{"d_mlp": 256, "rope_base": 10000.0, "init": "normal", "init_std_qkv": 0.0712, "optimizer": "soap_variant", "lr": 0.00425, "lr_head": 0.00805, "warmup_steps": 200, "final_lr_fraction": 0.1, "dataset": "wikipedia_en"}
Each number is 500 + 25 x the weight over its row's rms, rounded and kept within 0 to 999. Layers, rows and columns count from 0. Numbers have three digits each. The size before them is the row's rms in percent of the matrix's.

# layer 11 MLP up, 256x64, rms 0.0798, rows 49-255, columns 0-63
097:489508527466469537475507477460466465507500495488541513525536488490476530489504488533446517510480519502456497485544511510504489533522505506512480496482474486545491517486492579514509472536496501
105:490531471444459500518512501527500483428511470479520500473484520515491525470503479464522539524477516484455479530482477485490484499488533491483459460486512519474493496528492534464515506522470493
114:494550505481492485463486535494503508476498471480553490479535505519520505507526523569547529504504475503500489562493487492515485493529499494483506488516526501525445470498517530456463509482510478
101:554472517516438530502467484490483502488516452502529497507530490475474506488513512497557498510501549489509498489490505496481527491476538488459507500527527522515547489537525481499451493520480462
129:497515498463490505529477468489542465486462510489500502490488506508491529498478497506527553478500505550505498527496512482490524465444527474498494533520473461522511515550484493442523517502539543
107:531545519503513478511471542501467473505509479542499469513487501515525526534477517516528477529519496482467556509524474468520508496531486461537503513486499536517544516500495549502473498526539524
088:500451433472483492533480483516500495483546510506479493487489523521501484470487491531540545508474532489511538517516489469456534518520490496516496522535473518546540525503473492506503503454512515
110:477510525520494534508505488507460516538484508485460497499485513464502443512492509549528537570474477515461521487491531503489540482491539492488542495507503502498534538512492524541490493523519485
085:496519524500514511526519479514560496490494481513521500511484497490504519502489569467507520487472474487521503491468480528488487530516504474478514428488525513526518535547479489517520471567496478
091:510507531468495539505522503521484498488505504510456533528525543488523510492510497515451481529520534487467532462532486514548503458499545502497512512526524519473555511546495502472500509522537485
107:462498480487456503499486479510507480495507452465496516522461545464494544522508551530507540511502522525517540486479493476481458466466490498479478495472484508487540472511473491520468473502465503
078:492471503504563480502493482513531511512524474452504475489486457511493474461509527523436521469508500518495494502515515497500496480501481538538527486483539478548548472524466496523488509504541497
103:530516485477481428492473484521497518469486497504454496438469494441501491484464500501516500516504514452506481475519472486529492477465443500470512505497513484487502517494521494534473508478530517
088:474491458525492531489508487486520498513468505461488468481514507530456441512514534503538549519459483547488532506498495514492494516520491510472559476456475516497483492533472513479490521481487494
090:473487545508519507506492508494498477502491494501499456544476529486511513478467477495501490518501541465511489473485515510506486439507455477520537491539482481532502544495503538471456512498462559
080:520503466447467536481524470508487507517525518490515470486509455550508483461462550517505468509514537496517503501474507469506459512492501524497523506538490492512480483490487525495464449528532533
107:490544520519495488505497484532519530517471477473494480492517518483507500502530513521519512520560475493532480520508484523494491562514485471443516533567532479526489471518511488456515530505498483
095:458449471510484512490495507516480475501513477471521504493516508461536504473472561500513514496441508466495474486488515524467526516509484479488502513513520457470568475503481540511529517522494487
100:450507510490510493506477543463472520505542483482524483545490478468530480468519506511507527498477520535534479507469511477488482534517465508494507555466455530509485510542482463507525476497527506
099:481552484504471466528478514472480488454496489505516478512525534507482484490528522478473540486497481492511509537496469536478500475521461504513464492494526503558482510501505552473462451521482477
102:529485553510481468509559508502476491446519494490505512536501461458498495477467448515466501543455528487487488503473477526511509524478501484483492546477487552515518486512491482506502485500514481
092:467484510455477506495464495539496499532476502492492432504458475537486512492525516534509518514489498517475561522514518486508522485487478499470493488464486493546513510511538458505527529513546518
095:513494436486479509485524521486460484457480480515474475453502452484534518503468551510520477527460497492491533552480489491508493520507480512479507483457523483499518488518504456487471496482506467
101:525513483483492475485499459531546470495509460496463455515502497509485493463531482514485524486517473444493503486522511478490451553534486484512448532488500460488528504504501524536507473523494483
102:484529494512468553503544515466556495504504485480494492481493522510477529499487522501548519528544518518545548465502494472501493490525478550495493462487491466516517539503475486477492493477524533
087:483498527519505477515449508507456505478494493523490529509492485453515504547523530542481530547495515508486499509501522498559483508529467489489521501471543454530504473516473500548535485521496515
096:488520490535527498551435485493485498456473482480490492508486538506434511474517500514508508497460483497510486473545484490443497470510501505514502484522487523518519486544529476493502484533488454
102:502491512461487495507482540495492521479516486499490462529563452453529470512527530501533478481485527529492439490489476517455500483507494479511520471507494499514531506522515461517543501492512541
096:527499526525516487529507473529525482540498526533528506517571539471482556501504518522475533508516551513545508518492516534511518493500489517493479514528479497474525531532512508538515482484521515
094:532493475464482526508486484512483484490515518505532510499523488464450502480484507497482543489467552536464475468461467484505521484488484490475484573501499478512535498511528452461494506510519488
115:510498480523457499498487453568465532476475490513463499478502492478499533517497492495491488519499496454483517494531439529481507542490511481486531485520530471494491482485450499527492479457488531
105:521535507512471461535498506484485488430501507460491515462506544467523481514566499477465506507532503498484528536502487492529505488506524524534489541541511470522500506496502489495535481517535489
102:511518511494475515498480466512489529489509485487485511515534500500510499478493538499482527545474493491515548470515442535521503484513517505509497447432517517544558529461482462507504515500504478
100:509454555475490490522529505530500472455494479499497500497530511492517578541534507540464525505522506488528496513534470523496452493513481490508497489519480493499531501485486533512486475486531540
091:474535461511493498529458503515520539470518488474468475511542535514494512529504505508490498483519518508582508514557513484515465477494507534512504533463496520532510489537485488451493512490495501
103:469524477468466478473478518512515513518534500455477503494501526498572516466546511490532531522465528510517445499475476528489507463498487512492460514486454493536499500507473513513482492489505525
091:495490493460516503421471490504501524528470475492525476483513493506537456498546510502494496480478522487480473478473530495489488458500494519464547525532504467542461514519494505497491493499541536
099:496552515510510568472520499508524512457509503469475519534478507514490470517523506523489555501527490512517480491549474496543465486529493478498497508460503500529552521532469503504522474492523495
104:476485490499461525522525542542483527497542466452540484496495534488489484523456523505506481518531511493503492521541524540511494463497497504510520481487516492501525528517557478531455490516499539
108:523505535445512514507475508483515529459457486516473489498543502537528499504506521502506526519485472499526542523481477483512511520488463449540516479489487497534520562517489507464507532468522506
105:486525453536486488518503512521495491478486496473526521494480525443522510519496508540454497527482488457528492482470451527525522524501547463516483519485472482500478488499538505528477462536498472
083:494470486452541496527491493486518493524489489494501480463487507507563473485492513493521502498489472521465462509508439490530517538523513476499529518516511541560534505541545504493484518496519482
100:530502508473510484466493438508504530459514471493478499490515507510461484498504516535541505488531509481485512493465526476511464519535514522495487538483488458499492549550500491492517551531517545
113:470542484480488480502503537503487471514527484498496486530524471485510475493497491507488517492445498502483496463470481533496471500506517512541511521512456470531485436521473491499571473483515544
123:511513518513454548468530523499559501502500504477494522495538498479529516496528529487528530498517501531436537507499492539494514506465523538517499513521486467507498482492545538522544473484503487
095:488481487481535490517521484498546518471537499519524454457526495471512510460461506504485466487489514506481466505477465476511539459503488544465519508494476528511513544488451490553498495510495492
094:453496482469513500513458494514538448536503492491490472505523512479491485535499531475497550549504503542497487518485510512507511528517515518474516540462442477482536468518542518502500502532505488
118:533497476528509468491505501493493534536466465469518470484528493486483503499516558482492535515512496481470501529516492510517524545518504529524563465488510563511483538503537490511490487516508539
093:476462467504542485475541503537499509450453476469450472521481501523488512499491505515480483518478532497514530486494485505523518496543535525477483567495520484509482498468497508506503487519509448
084:527525456515477489524522518523511452514460487519504493533488514492524488464471542485479490504458526504523495500510473501509492518507515507479464484481503454531456492569520510563480496506505523
085:443493485506542506524535497494502512516444526486534475507528499497518487497491525473530491469519531495517512513472493492494502505492476508520481510449487489492564529496506535565503483476515552
100:465460498534525520489439477514514516485490477510530481464519486520468552501513495487540454501485483457495491514557490508505509503461491499473499505484512478531443490507498499490467451516495508
099:523538558519505519486486467502514537525500479512529469511504502431544488510510473509541498519515543450494471526528531503485486478491509501516524488483503507512492507473475491491491487506545558
110:453503519482484548514462526535468504533474502461479503535502500450507478546455494492490501467508551504500511475500490513504489503502516456514515501529493457505547502518521519505542525494481535
079:514480481498454502497529480503496503483527564488482476488537516494480517463474521520514489467534535467557518523502477540503496532469533546514503490486482493494494481493475512457519514527550506
097:550522500482498496508523521486517493518469506518523479475547523540512510466524506539533560511531507469542456541498515499512519529552488516529503508503508487487504551505536524473523500501506504
101:559487481476519523489491509525519496513521506449514512499535517477528507495459527502541526500494512498484492510509500488484514466504503481493568489464465499528524478530543554441492506506508476
099:553466497527460543490512552487488496499505491508520500517511528497483535520499517518488503486501524496478524459515475479518508533524465492533513507496453495517526492508455528507490498464514582
096:535492501506515532487463498502527470522480492516499501500491519480512511471502525559471533542501491512493524557481494494505501461487547486472464519482445486509487500469438485540517507536513506
115:502504507533510463524513490507494512476477453473525478478478507429517525529464513536502537504514531449518538500513530480484502499497512511501541441494466550479511512500495493493516474530496482
103:510473504505464471481488522541502477499514489497533461490497479502491498558557495513508521465457535479493474509544481499506488520518494477522545489499469517498538503547474460440501497501509515
076:475492532478500522499531496473513478482450462520502497464518510498505511500509468453543490496471495527496453453481460495482477495482446492468538498517493498484512480506497473509499536520493567
090:525480507532468448541453512505489496464477494511483490468528501489468526466498449514555514526473493483494515500487482537513533489511482547484512465500501453468486489495517468498501526477477477
104:471518493456494526520507558500479462478485510470504486452515468497525527465529516481481473506545501477459514532488530501485473488569492507496519493460487510502474537515517534486490486524484494
089:475517474468492552540524497519506510485503477507458437454512494490511493480482467500513488466449532514458470481504485506486485494446525520508466482497512499493500488510520484510440517505465511
096:466505515476506543501505495489496465542460506501509492543448506471506519457523491499508523495469495445518508547489485500486495485480479518535485531503463493516539501509488456532549496503550501
082:524532513513492520515471515485468476493486495452460507509482490503522428499469487460542488550488495526467527523461513466488493523472446490491509538492515515521509465529515500489492473502518516
082:495457518493436454483488481506475491513512502503458468470500525471490515430477470502483501501457500552520506494505514512489452466519472500485501512498462467484514497505485507506536519463499527
102:525484492510508538509563507535504501501520444468463515520530515458534516492485505490490545495478507516457522477470500496486490531475519502463488495538508484466482489557498536475508503490537492
115:516500474457450493501497515498504483489462504518533505494501488487509510454512552513480506489488508505529478502539459530531495562454497495477512525463456454546507501519484500516518506532485469
084:479537555466509497460510542504509519533481519499510499474556489518505509481491485480541480507531524514486497462473472513465511521511489471482466511528517516510470479522502518457568499523514518
087:511515491538438491534507565491441515467493523518508509489469524533514495487468477512530486535511530490500488497493459498516524483505516476483519506533483492501500508504551522533468526520467536
110:523475525511507491528500476491483494486488510474535470468509546535466483460509518488512505487437462476490505527495506524480455524526512513467471503506505471507510539531443510483442508481514506
088:525462472506456476511522450536500492485482528491478485463549519458514481489478509500512479460498530510499466497518523563455482526498470504476470493507477509502514439500501491491500491490511532
095:489496516496473469478527506526517489474490523461495513453496506489517523509479510504508559475487519524473480509490454508517494502513549511538478529482484458433507497498481525514547458531532516
092:478506521473461493551512517503465472467495499472431499502484501502501464433483513504491547482450504492485496477506520481481491527468496530458487507473465532485478524502495495483490513520466511
109:495533543504472543510491513534516527480513523467471505496519469535554527459476520519498563494473479517515515477517523503497488481502533481493513470477482480485512517543460536500535482508527482
094:499480480480490501480497425520482498518517479491502463505508465493519458470476476467511495448457526499521499478478500501461457465526473457485492521455482511517500512516444479496485505516497499
115:480554488489504486487496537499496517497473442512518427506504507461515471518500497520423516511516494497507455502512464519524523503501473499535511491506509511548450497502500511476492523509479517
082:492475513527496473497507486503502498465470468480497506525508564467490501505542508520498472486519475509506508501500520521493475487545450519523488508491527492492502460512531498500562515566504563
098:478475481514546506467500482523539504493458498481483470503510519558521504502525498509538546497507499500499516478518535417491470503507462523491487509496484474458507549491523518500485487526534504
085:507520492466489497506428469503482541499469467474520493463524508494546494470494494521486457487493492480479481494454513507506466478477452515470494502486494544502474457480476517485467481514537483
083:541470512508513477465524529509475448459497522512483473506493487513477496465507497542530557475481535532499509517519498495464544503469489540489492501511519483550485467509502498504502479548518534
098:509530498450521502506495486476491492465512509448475477452528486492443507503509464528453555484497476525503516503481482450482463497521475516464502480484479486515487506491550517500504484509529529
092:477494489505485508555500524506476455522513485493536500472512496475516515451527542464492475478484510450471520504489520538506478498489492522494494488541461469495537553471484499541486480504516541
084:480466553498477539513484499478510545489496470458493513500533497518477504482461510490513539473518513496488519521511497494501496477531487564454504525545497483516512476488509513453536532503477452
091:509534484533463466472478517505532532512488489493472463475475493453482523481483505523494475508467485500482549539486508496523521511506454492563493529508473551520532485517498477488522520505515534
101:485494545489538509506459472482477522504496484473465512520553471507526480504529487561505488487510520542523510490469496505492470528526509474471523459475533493508526497528472502494519443534515493
101:478506494516533485514462534496487494448467487480513512485474521505482505475497499525480486493504534499474558534539486480515531428471518486529467538482487506512511495502533490544538517523475492
096:549535525505529515478543443515506512480461467461536483460476469512514507499502535504509525509569512473473534470531499495515488499515517535495478501491512501516521512518544485471514507510490502
093:520451540539523546489493525527492455506458497504537474545489444486497504497513505512524532501527516524512514536503476524531551509515491523526484491498502470524529526503499505529531514505503538
118:488466497518509549559535513560523474500470490501496483529497557481489513500502496497462512542518519490479499468528546504464497532493491531491521520490493527516501498520463558493499512513521485
080:479468524525473497498534484476495465452472509469489505506488509487509511455524539486514521516535525460484461506461523498493480467449490476492514553535491493512477471479499484495489505556503534
110:488499465501487515462511545522484516514494457506544493473504480451526499510437526520519504500459513523525493505458441493500531524506479480504532518527516503497523458506517464480483471469488497
101:473514528454473511523491522472501507509511493488501463502478548509516482471473532506501554494514496528471523476510462486515423498501493508513465478518504528495513517526489500553526527464507544
110:499473542509472517473515570497481499456496468465509485512485520483508488469503490530527500484518535512477476495497476520480527500526524458489530514456503540509505553521494520477476561502507481
095:488495476513518521505520483525521493445503516452522471490524493534492544524549462505514484508537440447497506513520494538523497485504516465509482510464484476503475523518528531507477489513507544
098:511483501509471507477530531468517456497478465520506459538442520522517550461507512489491486514468495498468560514543509516491491530517471512505484531497511524536534471529511482489511500498477519
106:480465528438496474502529463489493502503510490484492457525503517431518530546525502527497492519507521512488519504535468446506512514512479505516508530506466524537526507457493555498496504494497495
119:460504491492494497505516474544485493468498486497481500500495472467488528494493459471490564456492535438496452468537495494468482504528453487539483534486517512469503490518475495516509489479525514
114:455492518508501533452480500551479481483437490436498505511502524516525485493468504482504465490500519501480518509537470477522450466495525500485480538498501492504478472472474534495523502481468519
084:491490485460465484482469489509524518469486455467485468476498500507510505471450490495531515524499525461471478492548501486499502506532557484520480502507485541456480537463513518471469508526473522
109:532500485499515478491485466501472507487488478482470461515509511449485520525473515506537501498479516529494565486519474528503519504453505524468502519537504437494485495520524510493491503459450545
099:482478489495521529484462492466468512476446492480516485491511465510482476494504492484510476490492549505514522442467513507577491512495500490461482493474494476500491516470492468478465468554489484
097:527498501508471516551475522547474488493468469501460501563508515472484490476477483504499527495500479470470516490448512489504505491544491507543525518504497511477479479509521558543513467483528505
105:478538488459489500483451537474464511502508520486514503480490506491514529493485527523543518497508526506492498506497462535448549493485499522520486520519550461493536517533515544528466531531512505
101:452534558509529523518517479513486522465476521491512492476483479492499499495463511499468499453467507510503472500541513545524480566490486485485508528488517470520492470495511530464531458505500529
093:545533490459469520545485491463504484516507479442538499506494490508459469480543524517491506489485528462492530505554474495490491512497495528502484528503531515486520480540529471517517497493481548
103:510520484551513453519513517477483480474478474481479499485504537530514500453513499486525526524502518511513503452507506486463471461548521479525522538501569507492486502522487531475474480488516531
102:490508486495530532510475482546513515464492485522539502516508531536524499479459503460550525495551516500535506528529504515499539472489524523445516529500518545508483470519508468514500501496541492
113:498503477487479510503487506469522504462497480502527516475488516452491487504516505527518503485499516518412523540479463516486529499520502467541509512529502554490492516498506533508523478455501563
121:475532528470492515472504519551488430497472487483513514513523485485520504517443530534475509505518510524508501492518457489517483483483456485443492473497468454511516486490513479468487521496511468
085:456483515530471534509540501492541497507500467474535491465506514477516472518483526482517523482497484514487541493484509527486455525508535532532558513524520488513518460499554512518497535529510517
096:495520535504511535509515461488499455520578491453479512481511481445492522467474509485527505486514526463489509475497468516499532516533494505454480486441502511520498494522492485490514467506503478
082:541468505473485526501519538482539516490462488521500480483499476534521529514533522480517495494502521499496504554490531462500489474522535546493530521501494484510504491530486505512446510565548498
103:501553528519503477539510506511498500439452501517471507468499485493519504486502529515516511501526514507516533479499444493508482482560494508505523494512551502540465541483500497517549478483469478
111:498502487494503529500490535543495493502499442462533493524505543463488481524492494509474474505491504515497548545493500497512512469513554497461475527458509452521529528526486529511518494489460533
100:499518539545479480529529524496465470490525504527469475511500514517492489486516512520531508528498483467496522475496485522496507545496494492473504517518506523577558484478481557465517511536511481
123:542482499488503549534511559508504444487531487508563482521554522524516503499511501526503519543508485506537507480465498508497509495469503508488493485504458500511530527507468535506476486515520458
096:505531522483545451523483524515491498472432472472519478494510463490523546500491512494517509479497553512466526522532504518517489543488492506470492544520459510497517528486551510502501524486508491
104:499492487513473526460508506558483545462473512502502505489505541487473476518477485463501525460502535475447519480525461488514481521510460481521519506512523517520456497495486541500535504485546503
129:485564536532476548467508507517445529481486450489514475476509519454498520473485481511513471473511502495520486473512502512507476508494484532481517483495490490505479519455492506499426481491475500
106:524482561537478495531485502536507489503485490502459534523475518504527492483498533546477504490489510506461562521559488498550504528492506481480494510477477489522474474512476520539526519517496487
087:537512504498520465499497554469476442497508456492508435484525521497478485499513481504510511517542542515480519494449526479509502460506495543489495508497528510458490519494480525500472468514522473
107:505485509521514489546505482509440485494502496482453463487509522504505508502488491477494482469523545501510463464519507526531531452530533508506466527512473456486526505533536514502510539549481479
087:542457468510477499487492540505478481509469495457487535501544472560497514483438467526515494498495475478501494523520456507497477492492509471462482478482475532518499541531474502486503472515491517
111:463525498516513495492497481466503497470471513470545465493507469470495506496544478519474511487513520477492461485555542479522481482467479504502478521555505464527490537530511539472540506520510511
109:510515508494523516479517483539461501488480508498506492476507504483529475513467509504527556468454488549509563541485497506536492500505477531494464522454495491541516479492510534479501488493445480
102:467509490461499522496461505493469515457496475508493466431465537504482488532510489459500501489495528540495537490559487511490494508496479514443497480499534483513556529512521502508523504508496492
112:532484538429467504486555466503472465535494481487511491546507483475518527527464487553504495513501503528499497500477480486509491509523482544496507529511471501516504518469479562508493484488504499
097:520506540508486494465501469524479458500500482499492516477492492526514526478466524503531554562477499504504512507541465480553510486481485518490540508520545524516496454502501495538490498529472460
106:551509515526499536502496521513508451513452515488521464529487477483533543517556485523505498489518516473494515484512506512498508463570533467529512529497489487516471519523516542494518513529512508
128:523524529500481473535442510521498483503471506487502513474496470452535504452488512522543477530508497504527519501495502511508523505496542484527552515511500454511519552480513522555479482529485501
085:495509484468508511506471468522497514480479422518520510470456507521489492502474533531501490543530491446475509493472474482488526459470491476494527501501522506546516490491462468527526467520487494
107:459466497501504551447480460471461503455501497483536497473522480452500479520514533541494489515455516497488497477501464516554469536512504490500478498498502527495468479506490487498479501482457508
118:481493453501474478505511518490594479478507460507504485488507507545441493495521512521517518526516481483502522499487495482474485524489478516525477528485491532505511509516525509507464471552456489
095:495511492534501493451476481529482519525504464469533465506528466513502485488524503505504503490467529476483479489515471437494504568525519508499500487521504486535549499468501499504504492529473563
113:480484479484531510477477482491534493466510496494503496489511496465501503494507458522550513474532467520522502506469493518499488495486447485528503486488471507490515462528475517472506392497516478
086:524458518491485483522517480546481537480505501441505528486496504541488453481496478461521517509507524505504500491482467494479531475544520485464509481522482537570517490522507496495457519522518502
092:477486492523548508505467498499529487510507499451467499482538508505571564483503472511468531478488550513502491467480502472498486484468478495513513513517510480493511553502530520493501463484494462
085:468463491517493528481478459495479470501504452482491524453513472518501514485502461506491477496493462522513495428479482508474478482510481496487472541516489553539503466510460502480495500520538518
084:467502514475468521511469536521484522490467464458560504432485485474520497448516485478506487499492518510496509520482497502494496486462516545461506501491506489476505495482499502467481533531505440
105:499528477480445516487460496546492484541478477530504481494492497444498517464486494481504537446497527482507465468484481464502461482492483483521526498503492476511533483491503514456533489530543500
103:529515509484498515492477519490537498496526521459470524501516527525487517466509503519502555546484539511502465483481491480463530505512497509491468506502542469531536472558489502515480466519532448
086:520497523524453539514543487539518481464474535532513503500486495510484475468517527476506515473502487465480557461485516540542496501536469511482497496494484523491496563506483493500499452483508502
099:500480501498510509464525481514487487497517542450495475493507482495488461471458540471448505518438510505509512497538489481561503502522501543542488502496515479520482515532479482465507514536479521
107:516506505511495524484504484497458492481472463478492475555498461519518496494468503540468550567521525518490481487477518474498513517518500469490508444449490460490505519506486479469497507518476466
122:523499500480485476517518491524516503470511478529535494503495498424539475499509505523519473501551491454482531531533470532506538474498470480455476513538525505513535510512496480539481475503520503
102:493521501484467594501525507517541538486509512488550514507503470466508575513499472480496490510528505488515511503513463505524507481500496462501491505520516514547509507508472483493536465513486488
103:464504523486533529546544446517530513492539494459531506475521513523516475487522548513527543525480503484514523435494486515515546455517490483497521493530516511517505484511491503475505507493488501
107:462493471503480453481499511498510524448473475483554471472463511498507499418486483487528518482506510527497519472505471479476457503529477470516497495520503462486509488532516529501488530503492473
118:537490516528481532545481507514488475508509453515492494527510533452517549520498533496522501491520550482471480494522495487508537446480495488480540434496462538495493509511492489497470516498512500
106:492506489532502530510546511560450479512476451471487495533520475466504512497485525492524467519499554474491506498491511511501503515517547517481505459492547480499515510483457526542483470493495480
110:534510556508499527526460526499503486510468492515489482506515504506516495517519512503532484546522525482493480547506549481490528477517523463490475486540505475524525528542488442535495526511541515
105:473516476498497461514468488512471503518482511489496462479509514500512465488464477487524491478464490490487512458506429540508471527508466486525448526466514543504485464518492476501544500478467514
089:498541515506509517514501538495495509530516498481532515509517537531495473461483482471494496490494529548489518466503497492518513530487484492501564541570517497510478519568536496497543512502502498
100:482477518472504517505450503475468485472557481509474506528556491506533485516505496452503528518501525463457477500488460506478503489529481504500477513454524501522486524538479504520524507471547476
102:458506517529523519460473547555497518488478465509478491439514502471470526498493470524514502523486519532493503514496480514533496531477524513513476506493497471527501515454553528484523475536486491
093:463474499479475521533480450473520507487467477526512502472531467468531496492486495465492505505454470476486498501446488502528486468502478520516508527479506464430520485503468505485499514503532462
086:481498470510514497542514528532523514554465492494540500528514531496452531476483477524511530505498493490510506515481498522456526531548518472509500508505486487487497496545509490570496511558511494
093:531466535547492511521498519483515448509489494477510491496522483467501467520490464491499506528514479506502472514529483499535542510514520486500479472487465538559520512506485526485482536568522529
102:546516499507459445524519478529537489496539515504496518473507552508482543507500495522528503472502526526493532516518483517508502529558513442501527491501506493512477510534523526497532509549508517
095:486463461505521498546493506513495501478452498479451516471501524468547486477536467506506522499443477520473458471484488491490527490532469473513500491474482470505523492502504487534495501439505515
095:511483499497534487522478511548480493499466529506510479521491494464490498484491504461489511505496512541482464545466467524529520522529494484506538517501414541545522491520494474517532501512497478
114:482465511496504513495518477478559449522482497464519467462535510560512516487489495480516523500477526484457477466486531497513504506523503536464482467482459527476495503468483492480467490515537504
091:473500484447516524513503510507548486486535508493492503480510545511532487501487521503503548533504500490462573475495457505526513450535516449475505467488492532484508523496507487526519505511494533
092:511529522527510494535521477509535461479496466523498484484503496514512552497483490495510507516495436507493489493520516511522462437531457528470488493504509518479441487541488499498481462505537523
085:494464516510516494492511499529506495496502513490477494457525490513511519465508442535532469514459489488465474509455479533485510493508428481481548476508478500539500535504476467458486489473489505
094:539514435499533518516498537530513547500465500483489526456493516547482489466484445493477535486512507479505501526480479513529522503491491482513485491494527489505500460545511501523525479534543503
103:556505537484519501495515538528480525515489509499475502509507516511527518499508523488496521541537478500520507534508477494536498497499480508466515527509457573496511506488475488476532470535576501
108:473465491505481463482486516477508472536514464488491459484511486483545575494520500501512466535500518502479467511507477509461505492492492509501496484517489475512534532532499469538539471516449532
075:501510494534519477539460458515514476483518454503550473459526480505473492491476491552492479492550516501493533458454496516493499522483513498519523472484533543484522484476470508516505478481524510
101:517498481459485547534479555513488494468518520487498461537516501469500488492495473528511511544512512511480467471489475452523526510494507457526542484482514531491497480502531468485477460491545487
101:477497505489491496494506486514501506520504491489511487504521516489536522479513524459485471528523547464451542483511500465515532537504516495455517504489513443496490507550577517464513533493478511
099:489487516507530478529526519526513529495518460490450499526518520541492522508502544520456521521536469497473502471479474522515493535493474522456456521527467497515530539506500500471499506499487555
116:513506513513484491490491432522522542495515484499532509496542457471549500503513517514545498539514516520495501518442480492495524490497514461474507525510488497482532497508446481492474491519454541
093:520497531514514504482516479491509478457448497462501473507523524495516546536474522544456529444526473482537474496534488500529459524468482511515466497499483504493514514519506510482554508484495511
100:538500492482467492479508532551486515479511513438513506507519498527508517495536517508536536532454475483521516526485476468538455521492518485534479519532488500487504547494486469501495502524530545
081:481499530504496475527479526520515523490493480510505477501506502530449509486550482506486506486498538494515491477440460482520482481514482524456542513538501460532479510523479491566506496456481524
104:547497518508550530524505486500542538500527473495517461495538526528494456532514491499508497519552538503541515508510534504502515510478462560512510502507501558473525496516503509486487512502502531
099:548488471528477480470506498515509491491515497484495504517503507531494517477484547501505519549467492479475552480535481509478480476546499510515450511510518436503531482535513526487492511501468552
075:488500506522469509507486479492485464470482495486496507507509478464506546494466529494544524496473499516461504528497489546528507518488519470486479542525503454471485469489484540463514530549548465
096:493524529526469477528468500516505473451531531486520497486526483502498488466504537505540472553536522478493526470496470497493504512527542469535522531521522495531482534489499544523500503515480456
108:497521514517501499480516528527446558485471496465491515473474519486509496489472492529520526473506502499501503548441491530503494531472508508484490528477454514546534481527555529489505495522487476
091:485490491473472483498519469461507448500511499467499493467543539496515515460507464531516512531498510535472521454515495484497513458472510485521478493519488448485505476526510479502444498459501463
091:498470510520517545488478520499543440509513471513491491492533524456499526468483443516517515493496540468516485506503521483526439463525495472497521492477491520496478490488509510491494438521496474
113:479512529498505520521527506543490530468515486481559507474529509515498528480495533476471524480466530542519519498490496478492534530498468485468488449499471486537526493529503533505482546528461492
103:499488490462460503489472539490464477495454505489503476474535521502489462566487475503507510530445529473475512484523493518457475534502504472519490454542516516516504509498463491509481492505528477
103:490480511483502492505497550541456485462483452524497495530525498506526510458463464486478529489527496541479540463493524518496485494515513526526506510491477455496532523487505529535464496496483549
091:523505503467513474518472489520484492552508492490520420501503496506508507464510473452503551508486446462494487501498515524487498479471489516522497505457444458546491519498500480493500518524494491
107:487487514454515526538475533514539467489478498511513491519503517466477532453501488521452480524478470435489488501519511490480485489530507523528537483456460535512484496483512495505503476516549487
113:489523517478439511486497453501521452508459469485541469491490501485500473483518513454475531493506513483499535526511519497520472471521495484490483489438523524513472512505488530477460478516473462
094:522529514500454483486524470534537473481432460509476485480472469507508477477550498521504490490477486508449528518496493482482520486521510516471492544490516492491494493487478461439474497512519502
095:523533509481462494545482551510484527435480520499519525520494516507517558483521490572520514522499507508483508499491501541513519535484529477496487498491518510520510458529498506477519472494541486
085:500540536526527529505498464529525471497487503514537494493524470504493516458543511487496523487459496517528508475457472490539512489494508557490471507450539520488537470499514509501505471465483533
101:544516527474518510531481485528465523483482470472483496504554528484471478499541502527459498532511513471450481516553552483480511489506515521492466503536488496500525528513462527519520505483508501
091:515484519495490520519530504507544480496501473483489475485531470553506479457539515521541484449479556489511495483499519518498529510516510505450530511466547493461530534490499531491519473519504496
099:491534500542496488505446515500480493529486506479511513517528465488508523479484494539472544536472453489469536503552494481502537503482519486493534472517478484499478523521479465506492483565515520
118:522496501499451507502490532543472476488469513476519506487492463510508540479527466479503498500505518435511517500506499488446503492536481528551554502463540487483539494514486500516492486532509464
116:492462507505521500460509478500503485457462480455488462536476501558506501533484452519511507486525519488496557499483486498506476451525555484480476517465497482524515505529474488477491500511480522
092:488493546467515502504509479538530513501506498486498468524539493479502491556483508468532516540505506491483478501448478558484462485507545487466509473499472481482502495479489516475510481464516558
111:513476485506451477495512462538534500497489462489509493532492562488468470479533482457487486486474514453473519501512492510464511529494493490472527512499500542463542477537458498524511488525485492
102:557486482535472516516514490501533480484483506479462535489545486510514485475470481505494519516495531464468476528462460467502523468502525465490483525531520523502510499527504438494509472526465482
129:497473482544512471477486520478450509487496490471470458504529476481537507461484532516534510558487493478491522491478488492495472527504506518482538474508530541496488470525538518473528533484459507
116:474502529469508495479502501517508507506513514502517473495493548490488508485510518501511486572512519510489509507522477556532525469491525473518479481511483460526497544557522460527529539540469481
095:510503524498495496520504494509491485486522551493521480496517541477510529505467525542517450526530473489490529477503497490501505516524524477461552496527473462492474531520542502506555508544524544
109:540445518473479479504506515566491562492499484483466476503516515484527519496488473480473513498512472506500516533459527471513499527482474486480455499497501500538479525495488475493517437505524517